{"num_hidden_layers": 8, "hidden_size": 128, "num_attention_heads": 2, "num_key_value_heads": 2, "head_dim": 64, "intermediate_size": 512, "vocab_size": 6437, "hidden_act": "gelu", "norm": "layernorm", "norm_place": "pre", "norm_eps": 1e-06, "positions": "alibi", "qk_norm": false, "attn_scale": 0.125, "bias": "all", "tie_word_embeddings": true, "parallel_block": false, "init": "uniform", "init_std_qkv": 0.0442, "init_std_o": 0.0, "init_std_up": 0.0442, "init_std_down": 0.0, "optimizer": "soap_variant", "learning_rate": 0.00304, "beta1": 0.95, "beta2": 0.95, "weight_decay": 0.067, "lr_head": 0.00681, "warmup_steps": 200, "schedule": "wsd", "decay_fraction": 0.888, "decay_shape": "linear", "final_lr_fraction": 0.1, "batch_tokens": 16384, "max_seq_len": 384, "doc_mask": true, "train_tokens": 119100000, "max_steps": 7270, "dataset": "wikipedia_en"}
Each number is 50 + 12 x the weight over its row's rms, rounded and kept within 0 to 99. Layers, rows and columns count from 0. The size before them is the row's rms in percent of the matrix's.

# layer 2 MLP down (transposed), 512x128, rms 0.107, rows 107-134, columns 0-127
100:42 59 64 49 26 68 36 54 42 76 59 70 55 78 62 32 44 53 46 56 64 52 46 55 51 52 53 52 56 63 60 32 28 49 46 56 62 55 46 51 46 45 50 57 79 39 50 62 40 43 56 50 51 54 45 72 24 60 43 43 45 70 44 62 42 65 32 36 50 46 56 68 41 58 70 47 74 43 32 44 59 55 54 62 61 68 57 51 55 62 44 46 55 60 50 43 48 39 22 66 58 45 32 28 40 73 51 30 42 37 51 60 67 50 45 45 50 58 55 54 69 68 30 57 55 33 38 42
087:56 73 60 63 67 35 34 43 74 52 34 51 44 55 43 43 46 53 65 49 40 51 52 49 44 73 65 64 32 59 52 54 39 53 71 67 86 35 67 53 56 50 56 72 73 50 58 81 51 48 72 50 54 45 39 53 59 49 40 53 36 38 35 52 52 49 45 39 58 47 38 47 36 44 53 55 54 59 49 46 53 28 61 33 49 39 47 70 80 60 59 48 53 42 62 35 51 51 65 43 52 47 49 39 32 73 69 66 58 55 53 51 58 66 71 36 37 57 50 70 50 52 59 45 51 69 55 57
093:57 32 53 86 46 47 51 68 59 49 41 44 42 38 43 66 37 43 44 39 51 39 44 68 42 34 35 55 66 57 72 52 42 19 61 50 76 54 52 40 61 57 49 32 34 47 19 32 40 36 61 70 45 57 54 67 35 56 52 52 55 57 37 57 43 38 65 48 69 32 56 42 55 37 54 21 51 33 42 59 78 43 48 58 40 48 42 40 58 45 47 37 61 54 55 39 40 41 47 54 45 37 49 58 58 41 54 37 64 50 50 38 49 50 43 62 55 45 39 36 63 44 45 43 32 41 55 79
119:51 43 39 64 46 53 61 36 68 78 43 58 58 25 55 38 37 67 49 47 68 44 64 32 44 57 67 56 51 67 53 64 55 48 52 32 36 46 42 49 68 47 65 57 60 64 58 36 50 50 47 36 41 40 36 43 53 42 30 42 64 36 55 54 48 73 49 38 59 65 57 54 35 57 56 47 71 14 34 31 46 29 46 36 56 61 51 47 48 29 43 57 80 45 47 30 39 45 24 48 46 50 39 63 70 46 58 47 44 50 49 41 36 46 46 42 42 48 61 30 75 40 46 60 59 53 56 50
087:54 31 43 55 43 52 43 65 37 50 47 61 41 69 73 56 58 45 65 56 29 32 59 48 64 49 69 52 52 34 36 58 51 50 33 24 48 53 54 65 20 54 34 67 43 19 35 47 67 57 39 43 61 72 64 36 63 39 42 64 56 47 58 57 56 56 41 35 62 43 47 29 50 34 53 59 42 57 52 55 52 56 26 34 55 68 51 63 36 45 47 53 61 49 56 59 29 68 30 46 59 31 53 46 56 58 55 37 57 64 69 51 68 43 57 65 65 35 57 60 63 63 48 35 39 45 51 57
089:42 51 31 40 52 60 50 49 44 45 40 44 45 30 45 47 59 48 48 72 62 43 56 36 43 63 51 26 46 61 28 14 55 43 38 47 56 49 43 38 59 61 62 25 49 56 54 47 48 54 40 53 59 52 49 51 57 66 39 43 52 31 58 62 32 59 34 44 32 54 34 36 61 53 33 51 44 68 49 29 31 47 62 72 61 47 40 52 54 40 51 30 63 39 41 66 53 55 70 48 68 38 48 19 33 37 45 60 63 46 53 45 56 43 59 24 51 38 46 78 59 54 33 32 58 63 38 42
109:55 36 54 51 57 44 55 55 66 44 41 43 36 46 38 55 56 75 62 49 46 50 38 55 42 46 62 58 62 81 24 53 40 62 60 53 69 41 49 37 59 50 54 67 54 60 71 69 46 45 76 62 48 58 40 60 60 50 36 47 26 50 38 54 52 55 62 75 71 63 53 53 65 44 69 31 51 46 57 71 37 44 53 72 55 35 54 39 46 69 57 60 49 60 52 46 56 42 55 87 60 47 52 49 47 34 50 43 46 57 37 34 32 43 27 42 29 41 50 73 52 65 65 58 47 56 48 64
109:54 77 58 52 46 49 55 52 51 39 79 48 73 23 45 32 53 49 56 62 76 63 70 44 46 69 37 46 26 43 51 49 40 51 68 58 64 51 63 42 61 50 45 36 52 62 56 48 40 59 55 67 45 59 47 56 61 57 29 57 36 29 56 65 26 52 33 41 34 53 35 61 48 79 37 35 37 33 55 32 58 48 49 50 67 58 45 57 56 49 63 64 56 35 41 64 36 53 38 39 54 39 44 67 46 34 56 44 38 41 67 58 44 49 42 55 46 76 55 53 42 64 64 57 49 70 43 51
112:63 54 53 46 38 47 58 52 45 48 52 60 48 33 45 40 64 47 62 51 65 83 52 46 65 53 42 42 43 46 56 47 67 50 69 69 45 46 59 59 50 44 51 48 42 56 40 58 48 55 37 53 43 37 39 53 50 55 48 46 53 73 44 55 40 57 44 40 41 61 58 61 47 60 46 33 75 63 47 53 67 35 71 68 53 52 35 51 77 64 67 21 52 70 42 42 45 63 59 28 60 34 43 71 34 42 50 47 26 53 33 72 53 46 66 29 62 48 46 81 78 55 65 52 42 39 67 45
091:59 75 73 51 57 31 41 66 56 52 44 30 58 44 42 67 47 61 46 63 48 36 51 51 48 48 47 44 64 66 36 53 69 55 73 68 55 46 53 42 46 48 65 63 70 57 58 67 68 42 61 44 48 47 49 61 63 61 49 70 59 48 55 46 53 70 37 68 49 30 71 52 36 63 37 49 30 67 55 48 48 59 45 59 45 28 64 62 52 28 77 59 56 63 35 42 37 53 66 36 59 49 42 62 51 65 62 39 73 61 27 62 56 47 35 53 56 40 33 60 41 71 47 37 47 47 44 60
104:62 67 49 44 50 53 58 37 41 57 51 48 53 58 67 24 47 39 54 76 57 41 34 32 55 53 70 40 45 53 53 51 55 32 49 47 40 60 36 69 47 54 43 50 58 34 55 59 52 39 46 61 38 47 45 49 49 38 32 44 59 54 70 40 38 68 37 49 58 44 52 21 33 53 65 49 79 59 49 55 59 47 61 59 36 46 39 64 41 51 62 53 53 53 57 61 41 57 48 70 46 32 57 45 68 61 48 34 49 63 35 69 35 67 43 36 33 29 21 65 54 48 70 48 44 67 77 30
087:54 63 74 35 34 49 55 61 56 49 58 35 48 49 55 51 43 41 39 46 26 18 36 47 55 44 52 47 41 55 38 38 70 50 60 74 40 48 27 48 53 60 43 53 36 50 70 46 56 63 62 45 44 50 50 55 48 40 38 51 50 60 59 43 54 31 43 58 43 52 53 38 46 43 53 41 50 57 35 54 57 25 68 29 39 46 65 60 27 65 38 54 39 42 47 44 48 59 26 70 26 42 82 59 38 45 44 36 45 50 44 33 67 49 44 45 47 18 47 56 73 58 64 43 61 68 43 35
141:57 48 40 31 55 46 55 56 39 67 37 69 56 31 32 47 63 64 71 54 53 45 46 54 52 35 45 55 40 62 46 40 43 76 63 64 49 49 57 48 25 50 60 53 25 70 44 58 59 42 47 45 39 44 65 39 76 57 64 50 43 51 34 48 61 46 52 48 41 45 64 20 62 54 39 54 34 64 50 47 44 34 44 47 39 44 59 49 55 49 41 70 53 47 24 65 47 42 63 42 33 42 64 59 65 51 56 50 35 44 44 03 41 48 48 47 68 71 63 67 47 61 33 58 55 45 37 51
106:47 57 54 51 44 51 50 37 44 43 62 44 64 34 45 67 54 32 58 36 59 65 53 48 38 57 54 19 35 43 50 56 37 65 62 52 72 46 36 39 60 37 52 40 51 63 56 59 54 43 57 57 37 38 59 54 56 65 43 41 32 32 47 27 43 46 52 38 75 53 53 62 45 49 58 38 70 53 28 50 43 41 49 63 40 63 66 57 34 54 47 40 71 49 63 44 89 62 49 52 72 32 37 52 44 44 46 47 44 61 37 45 52 39 47 44 39 76 65 52 60 63 52 64 72 54 26 78
085:23 38 59 74 59 54 36 60 24 58 54 38 48 65 46 66 55 65 57 51 67 62 46 46 54 45 35 49 36 33 31 45 32 52 29 20 56 43 34 52 57 54 38 49 70 40 44 48 47 17 60 50 56 42 34 41 54 44 43 52 47 61 56 53 53 52 48 35 68 63 26 54 33 49 55 47 61 31 60 66 52 36 71 43 57 47 33 59 43 42 40 61 42 43 61 65 50 37 54 60 61 70 57 52 45 55 49 58 71 31 51 41 58 46 45 64 70 45 60 64 55 71 54 49 34 32 34 50
099:61 32 36 61 50 45 41 33 57 51 45 33 43 53 49 52 46 44 72 57 37 51 54 55 59 43 51 42 73 42 41 76 59 39 33 51 52 59 39 69 47 49 32 68 37 37 45 63 54 61 40 57 40 64 63 55 29 65 55 30 47 78 65 53 65 44 38 32 57 31 64 52 80 48 50 66 46 40 20 47 75 57 63 63 59 63 50 48 45 44 50 49 47 56 54 59 37 70 57 40 55 30 48 42 55 46 64 61 46 49 29 63 63 72 52 38 45 36 60 56 27 40 58 58 43 63 57 45
097:49 46 53 66 62 31 67 47 64 60 28 73 42 45 50 56 55 54 40 43 45 40 56 58 47 46 60 46 75 57 69 36 45 30 48 57 51 44 32 47 46 30 82 34 48 37 47 50 34 55 59 25 53 37 50 52 40 60 47 33 62 43 64 62 40 48 62 47 67 39 52 26 42 67 42 39 60 54 28 56 65 56 40 59 37 54 30 50 52 42 63 70 61 52 61 37 43 60 63 64 49 49 27 45 42 49 44 42 61 60 61 35 64 29 42 56 58 56 42 73 33 30 37 36 51 61 42 65
133:45 65 53 67 51 23 45 36 53 34 64 58 28 67 44 46 61 42 40 63 50 45 47 31 34 39 43 62 42 49 34 44 66 41 39 47 48 55 63 73 68 45 34 38 53 60 72 55 47 58 53 23 47 72 46 52 46 27 68 50 58 38 48 46 74 64 49 52 62 60 47 51 55 35 48 39 49 45 66 41 40 18 49 47 40 70 43 53 46 50 56 44 42 60 30 75 53 53 52 66 53 61 52 44 41 50 28 41 70 38 61 37 61 37 68 40 50 53 54 69 31 60 55 52 56 68 56 38
112:49 44 44 38 62 69 63 44 51 48 46 35 64 45 65 49 49 42 57 49 69 68 25 54 37 50 49 35 58 44 50 75 47 45 51 62 38 63 51 38 56 40 38 52 49 45 45 27 45 39 61 46 60 33 50 51 51 55 49 60 48 22 14 51 45 44 49 50 69 57 55 60 69 38 52 48 61 43 52 28 57 38 48 47 52 54 62 55 49 45 52 26 41 47 42 25 53 20 49 38 53 51 51 83 53 49 47 47 33 52 43 54 54 61 27 19 66 60 38 29 66 36 49 45 36 41 31 50
113:19 46 63 44 58 53 62 48 56 54 63 34 57 36 46 52 47 43 55 57 46 47 38 37 57 55 48 72 50 47 54 31 45 65 49 54 43 67 23 70 36 57 54 53 49 52 49 48 58 47 44 66 72 50 58 55 45 65 63 57 57 34 31 47 53 74 70 66 45 69 49 48 57 39 40 68 54 41 53 54 34 50 43 40 31 58 31 47 13 58 37 55 58 59 42 71 34 46 49 66 38 73 52 49 57 38 51 53 76 49 40 50 58 54 54 60 56 45 40 34 44 32 41 50 48 52 90 55
113:58 61 70 37 48 37 56 55 46 55 51 45 56 50 47 50 44 52 19 37 46 62 37 50 50 56 48 53 41 38 45 72 52 29 41 47 36 44 38 56 40 41 47 44 59 45 77 68 28 64 58 32 45 38 60 32 44 77 39 50 54 32 42 34 36 39 38 66 46 43 67 34 54 57 38 43 34 37 51 58 51 50 41 57 49 64 64 14 58 68 53 34 66 49 29 42 50 67 68 45 57 36 58 49 36 40 58 51 50 39 60 45 48 50 65 27 45 57 48 23 35 60 59 31 41 52 44 66
098:48 77 58 62 36 47 69 54 71 52 51 56 27 60 62 70 32 53 44 27 43 49 56 61 57 47 36 46 47 52 29 42 40 38 54 51 59 42 43 35 61 35 26 77 39 50 43 51 74 57 53 28 85 54 72 28 54 46 54 62 40 41 38 40 57 43 45 47 61 51 46 63 62 44 59 32 54 73 55 54 42 51 41 30 48 48 50 57 63 59 43 46 53 46 55 73 52 33 56 29 47 63 59 52 49 43 57 41 64 42 41 53 78 53 55 42 57 48 68 40 37 39 54 41 49 47 34 31
104:37 20 54 51 42 21 56 40 48 55 58 63 79 49 53 71 38 29 69 63 50 65 49 47 34 48 30 35 51 57 57 66 60 32 44 43 57 60 39 69 57 39 43 41 41 60 46 43 42 38 48 45 23 53 53 52 58 44 33 77 45 44 50 46 53 36 60 47 55 42 59 24 38 41 42 59 69 48 52 43 31 64 63 47 59 56 40 51 37 45 57 56 34 43 41 31 43 59 45 53 46 31 44 46 49 70 82 47 37 54 37 60 68 52 55 42 36 50 50 44 47 64 37 45 54 37 72 43
092:56 35 50 60 31 71 59 68 61 48 40 58 42 44 47 35 41 42 41 40 84 36 51 42 58 54 58 58 37 29 45 64 49 45 45 56 58 37 51 47 37 44 62 45 50 61 42 28 47 57 57 46 55 55 55 52 71 52 34 48 68 47 56 43 75 59 39 45 45 69 38 45 36 35 82 37 78 40 43 49 68 37 40 52 46 48 54 51 41 43 43 61 66 39 68 36 54 52 42 78 54 25 72 67 41 54 39 39 45 53 61 47 64 50 32 61 33 50 39 60 63 56 53 73 53 46 57 40
102:55 61 41 10 64 45 64 69 32 47 54 43 81 50 30 53 31 70 52 59 57 67 41 34 55 54 41 65 47 58 42 70 62 54 49 50 63 63 47 45 53 40 31 56 56 50 53 59 45 49 28 48 40 49 66 50 49 56 68 58 48 57 51 23 43 54 38 52 59 56 41 49 43 58 39 65 42 23 36 61 37 61 63 54 48 43 62 34 43 56 33 66 68 60 47 36 42 47 42 28 48 49 30 54 46 50 56 46 61 69 46 50 39 57 46 65 77 49 53 67 59 71 46 52 30 60 58 59
101:60 68 52 59 38 75 61 66 65 66 54 48 38 46 37 43 64 60 45 55 36 62 55 41 28 33 52 68 47 67 77 44 65 47 47 57 57 46 45 41 47 35 58 63 36 26 60 54 53 60 83 59 67 45 52 51 57 52 47 50 64 55 38 54 44 55 60 38 44 63 44 41 52 46 44 41 70 61 72 61 48 52 47 68 32 64 24 41 50 59 61 57 60 55 56 41 46 35 52 56 49 31 43 76 46 61 46 35 61 56 39 36 51 39 51 57 51 27 48 55 67 48 27 66 59 34 73 68
100:37 37 53 42 36 37 28 34 55 31 34 44 50 55 64 56 41 50 34 40 35 47 52 23 40 55 59 65 52 55 61 46 45 38 44 43 39 63 39 58 50 49 53 33 59 70 40 42 58 52 59 46 60 31 47 39 58 56 66 68 47 54 45 46 43 41 56 32 40 58 58 51 51 42 68 62 51 37 56 55 42 49 58 50 58 30 23 70 39 34 35 43 27 42 66 49 55 41 76 66 43 49 52 41 30 66 47 60 83 69 49 49 60 32 41 41 45 56 45 27 27 59 67 73 57 52 48 54
105:45 57 55 44 57 66 39 65 56 56 58 41 37 52 29 59 48 78 52 36 50 58 42 55 43 65 56 50 60 62 39 54 59 57 57 30 63 50 53 59 48 61 49 45 75 52 49 69 62 45 42 35 50 31 48 45 50 57 64 59 54 09 54 35 51 55 61 53 59 47 48 60 31 49 28 25 64 32 42 60 18 53 69 65 44 38 66 52 67 39 51 57 65 57 36 39 48 33 47 79 50 48 44 41 45 64 48 49 71 54 62 51 32 49 56 73 64 43 55 41 33 61 35 60 37 51 49 49
# layer 2 MLP up, 512x128, rms 0.146, rows 108-134, columns 0-127
098:44 50 49 30 36 54 50 62 54 67 52 52 67 64 37 61 78 24 49 47 61 49 45 48 57 38 43 32 57 54 47 44 39 55 55 58 50 80 50 34 31 50 46 71 64 53 39 46 56 50 47 35 44 37 57 58 35 54 58 41 53 53 54 44 47 32 53 47 33 37 49 59 49 26 54 58 69 71 71 50 37 60 51 38 42 51 44 57 62 48 59 45 40 24 63 60 58 53 43 53 29 48 46 62 73 51 39 64 55 64 38 28 50 62 57 53 61 48 46 13 66 53 64 67 56 18 42 47
093:64 85 77 52 27 49 61 46 34 64 60 47 48 45 58 44 51 59 53 50 25 59 41 58 67 51 50 48 36 51 60 40 44 48 42 42 46 49 49 40 42 50 42 57 61 45 53 45 45 48 39 46 57 59 48 58 59 29 53 50 69 49 58 48 41 43 74 53 59 70 63 54 78 32 57 50 62 57 52 49 57 66 61 46 50 25 57 80 60 45 37 41 40 46 45 77 62 34 41 61 50 62 69 35 47 56 29 72 27 39 50 42 49 36 63 37 42 60 47 57 61 36 70 53 26 57 50 38
108:44 47 46 28 65 58 59 52 52 51 50 58 49 73 57 47 63 58 52 45 61 63 52 42 58 45 45 39 44 35 85 42 59 41 53 52 57 64 56 39 58 59 44 55 63 48 58 77 53 49 32 44 41 19 28 32 55 38 47 39 53 47 62 26 41 58 33 48 34 53 47 41 67 48 77 47 48 42 32 57 61 54 40 53 47 49 65 32 74 31 54 50 32 43 42 75 55 56 69 44 42 65 80 48 72 46 41 47 47 37 53 46 38 48 40 56 41 49 52 31 47 64 58 64 32 65 39 57
089:34 52 66 58 54 53 59 46 41 60 61 69 41 58 58 43 34 44 70 30 66 43 66 51 47 56 50 51 61 45 74 57 67 42 45 40 28 36 52 32 35 51 40 65 37 62 50 65 40 54 57 54 48 28 50 66 56 56 42 64 55 20 40 49 47 65 67 55 67 60 54 63 62 24 38 29 54 49 52 57 64 36 72 51 56 56 56 39 84 62 56 40 54 69 59 58 64 16 45 59 59 56 53 41 56 43 47 48 44 40 29 50 26 44 39 59 47 59 55 41 41 58 53 63 53 51 41 50
097:60 32 45 50 40 36 52 51 57 52 50 64 57 45 61 57 70 49 22 39 48 63 48 47 38 63 31 46 43 51 72 71 49 49 63 72 69 49 33 50 62 67 47 33 57 47 67 47 43 56 49 61 32 51 53 33 51 48 51 63 37 44 53 37 21 44 60 42 67 54 44 47 58 68 70 24 53 39 55 31 40 41 48 58 55 50 41 48 46 59 62 37 64 51 79 62 53 50 58 41 66 64 47 47 47 55 56 38 57 18 58 58 55 55 43 66 60 59 52 41 63 48 30 57 38 55 41 87
101:46 57 41 52 52 60 42 46 58 72 60 48 54 49 55 72 41 38 53 51 57 31 46 57 56 51 44 55 66 42 54 46 34 51 64 25 39 63 43 31 56 43 67 54 43 39 56 62 45 45 47 38 67 50 55 69 41 62 38 34 50 52 53 47 57 39 39 59 44 55 71 57 52 50 48 58 41 45 37 49 49 30 52 55 45 59 60 17 61 59 43 20 71 74 44 43 63 38 66 56 30 57 63 42 76 63 62 60 66 24 31 66 45 46 58 34 63 45 21 46 53 64 55 64 33 38 53 65
110:58 47 52 39 37 47 53 68 63 51 59 53 48 37 48 32 53 53 53 72 60 63 51 42 42 53 38 33 36 55 58 47 39 44 48 79 54 38 86 79 68 69 36 77 56 30 43 48 15 38 69 57 47 52 70 41 40 62 60 74 48 37 54 54 55 57 53 40 54 47 30 50 36 55 68 60 44 45 49 58 55 34 49 64 50 53 35 45 40 53 67 39 67 62 43 52 59 51 59 35 40 48 55 44 48 24 53 43 46 60 69 46 27 41 52 43 60 48 41 53 62 44 49 56 54 40 47 70
088:38 44 76 25 44 57 51 41 51 43 46 56 31 43 29 29 54 39 46 55 66 60 57 58 24 31 57 54 57 55 58 47 73 40 69 38 51 38 67 64 46 49 59 65 55 67 61 43 52 49 51 41 46 47 29 29 40 71 65 55 44 43 45 36 46 42 78 54 48 49 45 41 59 65 41 71 30 50 54 46 61 42 43 57 60 43 45 78 44 68 44 45 64 55 43 46 82 62 61 46 49 44 59 24 71 50 48 41 47 43 64 56 47 49 39 63 51 57 24 48 48 58 62 51 56 65 43 58
094:52 23 37 55 52 92 57 49 47 53 60 60 33 72 57 49 46 49 51 40 65 48 49 53 45 40 60 50 32 34 68 78 52 38 40 57 58 57 67 39 41 37 45 45 36 54 51 42 29 61 67 52 41 48 66 39 54 18 40 32 30 46 49 57 37 50 65 46 47 69 48 54 54 43 50 33 58 60 37 37 71 62 62 50 52 53 48 38 45 54 41 44 45 40 76 53 40 47 53 53 39 52 35 43 36 41 51 43 44 42 66 42 33 62 62 48 60 67 60 42 78 44 73 58 61 58 45 47
086:50 47 29 39 64 37 47 39 58 44 49 59 50 63 73 46 53 54 62 48 59 55 53 33 51 55 43 62 68 54 44 51 47 61 41 50 68 39 32 59 56 56 55 37 57 20 42 31 48 20 60 63 50 71 37 58 55 32 69 53 51 64 42 56 60 43 50 57 57 58 52 60 35 44 51 56 64 43 46 78 40 51 55 70 84 65 45 48 28 54 47 47 45 58 43 58 55 48 65 21 37 55 50 36 47 52 40 62 55 48 50 57 66 56 43 32 33 19 45 42 61 18 54 41 45 55 61 59
106:29 42 49 40 51 42 53 49 45 56 54 51 42 58 31 38 44 50 49 54 75 71 52 66 49 39 30 66 38 48 69 45 47 62 56 67 53 51 31 42 47 40 34 55 68 37 40 46 61 43 49 34 41 72 48 49 55 52 52 63 39 65 67 41 40 43 45 38 43 53 53 54 45 52 65 74 70 62 38 63 63 53 26 54 46 69 60 38 60 47 48 25 53 87 50 53 50 36 63 44 50 46 41 41 49 42 42 51 27 38 64 60 24 34 58 42 48 41 67 61 32 65 33 50 58 58 35 26
117:33 36 47 62 46 27 56 36 37 57 49 60 52 44 59 40 63 37 64 55 57 58 50 42 37 55 46 30 59 43 67 53 41 42 78 72 60 30 48 41 53 39 49 51 37 36 44 57 40 44 58 40 56 28 54 58 84 56 61 64 28 31 41 34 59 42 38 47 50 64 54 63 39 45 51 64 64 59 45 56 32 53 56 64 53 35 78 52 49 36 50 49 53 56 31 56 65 62 71 32 52 43 36 54 51 33 53 68 79 33 41 43 48 54 39 59 33 44 45 52 57 56 46 48 49 66 63 25
103:63 59 56 49 47 45 39 64 48 27 22 56 50 47 58 59 55 45 55 58 48 60 53 64 44 42 69 55 52 44 39 46 82 37 61 66 63 34 55 58 51 66 39 47 49 31 51 37 34 72 49 42 39 32 50 67 50 70 37 50 41 40 62 38 56 34 58 38 58 52 62 40 58 44 69 43 51 48 41 60 76 49 43 27 59 34 66 51 55 46 61 66 26 46 71 68 38 48 48 56 48 81 44 55 79 46 41 54 33 43 38 38 54 37 51 62 55 58 36 43 53 58 47 47 51 55 62 23
106:49 55 36 57 59 55 60 48 31 29 47 50 31 51 30 56 55 69 35 54 61 50 42 45 39 47 54 61 41 45 37 53 44 56 59 38 42 48 40 66 39 55 23 60 55 40 67 44 54 53 52 65 40 69 57 39 50 21 41 35 58 41 55 46 50 48 65 64 58 40 52 41 52 36 53 56 41 41 40 65 54 54 38 64 33 55 24 62 49 50 64 49 46 36 29 42 45 72 32 52 52 21 85 32 57 51 46 64 79 49 52 33 46 62 40 44 51 42 29 44 67 52 42 50 61 76 43 57
091:39 49 49 36 37 40 64 62 36 69 29 28 62 71 43 61 44 55 36 60 58 35 40 50 58 37 33 35 47 45 58 54 68 57 62 63 41 47 45 41 51 42 55 61 40 74 27 52 54 61 44 36 66 45 61 57 74 59 49 64 45 32 67 49 56 34 60 54 48 52 68 44 46 37 76 55 55 53 47 47 50 52 55 56 81 45 72 35 54 56 58 63 52 42 48 56 58 25 46 44 43 34 69 64 27 39 35 58 42 49 48 48 57 50 25 31 56 50 47 44 67 56 53 54 42 32 25 47
103:40 54 20 30 56 50 30 39 58 80 64 69 50 68 57 54 36 34 56 66 37 23 45 58 57 54 56 48 39 52 43 55 61 54 40 71 61 42 50 31 56 43 63 31 44 55 44 29 42 60 39 57 67 57 59 48 57 61 42 75 29 55 48 59 62 53 40 64 36 46 65 45 47 26 63 48 63 58 45 53 29 57 56 47 46 35 62 37 61 60 49 45 49 38 49 47 38 49 53 48 69 64 43 49 36 20 59 64 54 48 42 64 49 70 27 41 33 42 43 34 52 55 50 57 58 35 46 40
111:58 56 54 65 30 60 48 51 40 59 74 31 49 59 52 30 57 48 49 33 43 32 40 60 51 39 66 58 41 55 34 52 37 47 52 42 63 50 59 41 53 38 36 63 54 58 75 34 46 59 44 42 40 54 52 42 59 41 46 82 63 52 54 44 55 40 49 62 50 50 65 50 46 50 71 47 41 30 60 57 71 35 24 33 47 62 51 46 39 56 47 49 60 54 42 64 50 33 74 41 46 52 42 63 58 67 48 53 41 07 52 28 53 38 67 61 56 34 47 32 32 59 61 49 24 57 59 42
108:34 49 47 59 38 70 51 60 49 47 45 53 72 43 21 53 58 60 32 55 50 49 50 48 58 34 55 39 39 21 48 46 40 28 54 54 47 55 41 51 71 45 41 67 56 40 38 34 49 38 72 32 42 32 44 54 67 70 48 65 53 65 44 29 40 71 61 51 53 44 66 72 42 50 51 62 77 44 56 54 61 57 44 52 44 35 51 26 44 50 51 33 48 42 49 29 62 28 64 45 34 65 62 54 36 42 74 51 47 62 60 37 53 55 44 46 34 66 42 52 53 31 53 73 57 44 37 48
108:50 60 27 48 66 48 64 73 58 75 65 38 66 40 46 61 40 42 60 54 24 49 51 39 55 60 49 49 63 56 63 23 60 46 45 43 68 28 57 46 27 67 48 57 44 62 53 32 37 68 53 59 48 67 60 66 61 61 37 60 45 76 61 53 70 46 61 38 23 28 48 28 45 61 58 48 62 27 72 43 35 40 53 64 47 31 46 52 53 46 51 57 53 47 60 68 40 44 40 63 54 53 43 52 39 50 40 57 55 43 73 24 39 50 41 59 49 58 46 42 41 46 58 42 57 52 51 41
100:48 53 61 47 50 31 62 46 47 53 53 50 44 43 73 36 52 52 53 67 70 31 34 74 34 58 38 27 68 25 55 54 55 45 40 39 60 43 64 55 52 35 49 46 64 49 45 50 43 70 73 65 47 47 41 39 50 67 53 50 67 48 47 37 50 41 44 23 73 68 70 53 48 66 45 38 57 37 51 48 43 52 57 57 65 51 55 31 63 56 57 58 43 42 38 66 40 52 38 55 42 50 37 67 55 69 24 57 72 39 56 52 19 49 49 48 59 63 43 42 40 47 64 70 66 52 69 38
103:34 44 39 43 46 51 76 58 42 55 44 40 51 49 48 51 62 60 53 57 40 60 51 55 71 75 57 67 40 46 59 31 27 53 37 42 63 51 68 72 79 46 67 33 47 44 64 71 88 62 34 52 66 61 58 34 60 45 44 63 55 57 60 40 61 51 51 27 53 53 41 53 54 49 50 30 48 53 55 65 44 31 50 63 57 50 70 49 52 40 67 56 46 50 58 53 48 44 55 51 44 47 56 50 62 65 54 33 54 53 31 56 55 63 50 52 34 21 49 32 45 28 60 48 36 47 57 23
104:38 87 51 50 31 52 50 42 31 52 37 51 48 40 42 55 55 38 46 47 49 43 54 24 67 43 55 49 62 57 35 60 47 53 27 29 53 72 51 65 52 46 51 48 45 54 83 43 52 37 26 39 52 55 41 41 54 62 45 57 23 45 64 51 63 29 49 57 20 62 53 52 34 63 41 58 44 51 39 51 56 47 59 43 44 52 57 57 46 52 36 55 47 65 52 68 49 33 48 83 68 61 56 63 38 63 60 43 65 50 70 53 41 56 48 69 41 69 47 51 54 73 32 44 64 50 45 49
092:41 52 42 47 44 49 42 45 43 57 72 63 27 40 54 40 30 35 50 49 51 44 52 60 75 46 61 52 51 36 32 49 61 42 24 47 48 70 42 55 55 55 65 69 58 54 30 34 49 32 30 51 45 50 44 29 51 46 67 53 64 50 66 48 57 43 47 45 68 26 53 52 41 54 74 41 43 56 46 51 35 51 31 70 58 69 31 63 66 70 55 31 48 49 48 60 56 64 43 38 50 72 41 30 56 56 35 41 57 57 73 49 53 64 33 41 60 13 47 50 53 48 51 50 49 45 57 70
098:40 53 79 57 40 58 68 34 63 26 53 29 37 41 33 15 25 45 47 78 52 44 40 67 71 47 51 52 50 38 55 54 36 60 63 43 63 59 63 41 44 53 59 57 41 52 32 58 46 27 44 36 37 71 49 42 60 56 49 56 36 54 60 56 57 42 72 30 51 58 43 38 39 48 44 47 38 50 48 37 56 51 49 55 56 48 37 48 53 50 75 30 49 54 49 63 46 34 63 46 55 53 58 28 67 60 58 44 70 42 47 34 34 47 52 43 45 53 41 26 51 60 70 60 48 35 43 47
102:56 52 44 34 38 49 53 57 37 49 53 59 43 21 48 50 63 70 44 44 83 56 60 59 52 51 35 53 57 46 45 56 43 57 56 63 26 42 43 57 44 54 50 49 48 46 66 69 37 26 47 41 42 40 73 62 50 62 47 33 33 37 66 51 27 65 53 51 62 56 41 56 68 57 44 37 63 68 56 68 63 62 53 38 60 41 39 72 45 35 69 34 54 31 40 51 40 51 41 31 46 43 57 38 61 44 59 77 29 60 40 44 38 50 49 63 32 66 50 44 20 37 57 41 37 59 54 56
105:39 48 68 43 41 26 35 28 49 49 58 66 49 49 50 71 57 58 28 47 47 34 64 45 40 52 21 57 48 43 62 43 39 48 61 65 38 52 38 40 69 57 52 47 56 67 60 37 50 60 56 58 48 48 71 61 33 60 61 60 38 53 55 60 42 34 46 54 46 62 40 48 43 39 79 45 40 24 58 33 51 41 38 44 78 42 62 60 38 66 51 61 51 42 28 69 72 34 59 42 38 53 56 67 67 32 70 40 58 48 50 54 49 77 44 46 40 55 66 63 43 44 59 50 63 41 45 42
104:42 41 45 46 43 65 66 52 49 49 34 56 66 43 56 51 49 72 52 05 61 47 32 38 72 54 56 44 51 56 47 43 46 40 70 47 49 49 36 38 40 43 61 20 54 59 58 46 56 42 38 70 39 54 49 55 56 70 45 65 62 63 55 45 50 87 69 57 53 43 62 60 40 46 42 39 51 43 40 42 18 39 42 58 59 66 54 54 75 55 57 29 44 37 51 39 45 29 56 66 49 25 45 49 43 50 40 65 60 54 49 62 58 35 42 57 42 40 54 48 38 72 46 63 59 49 58 55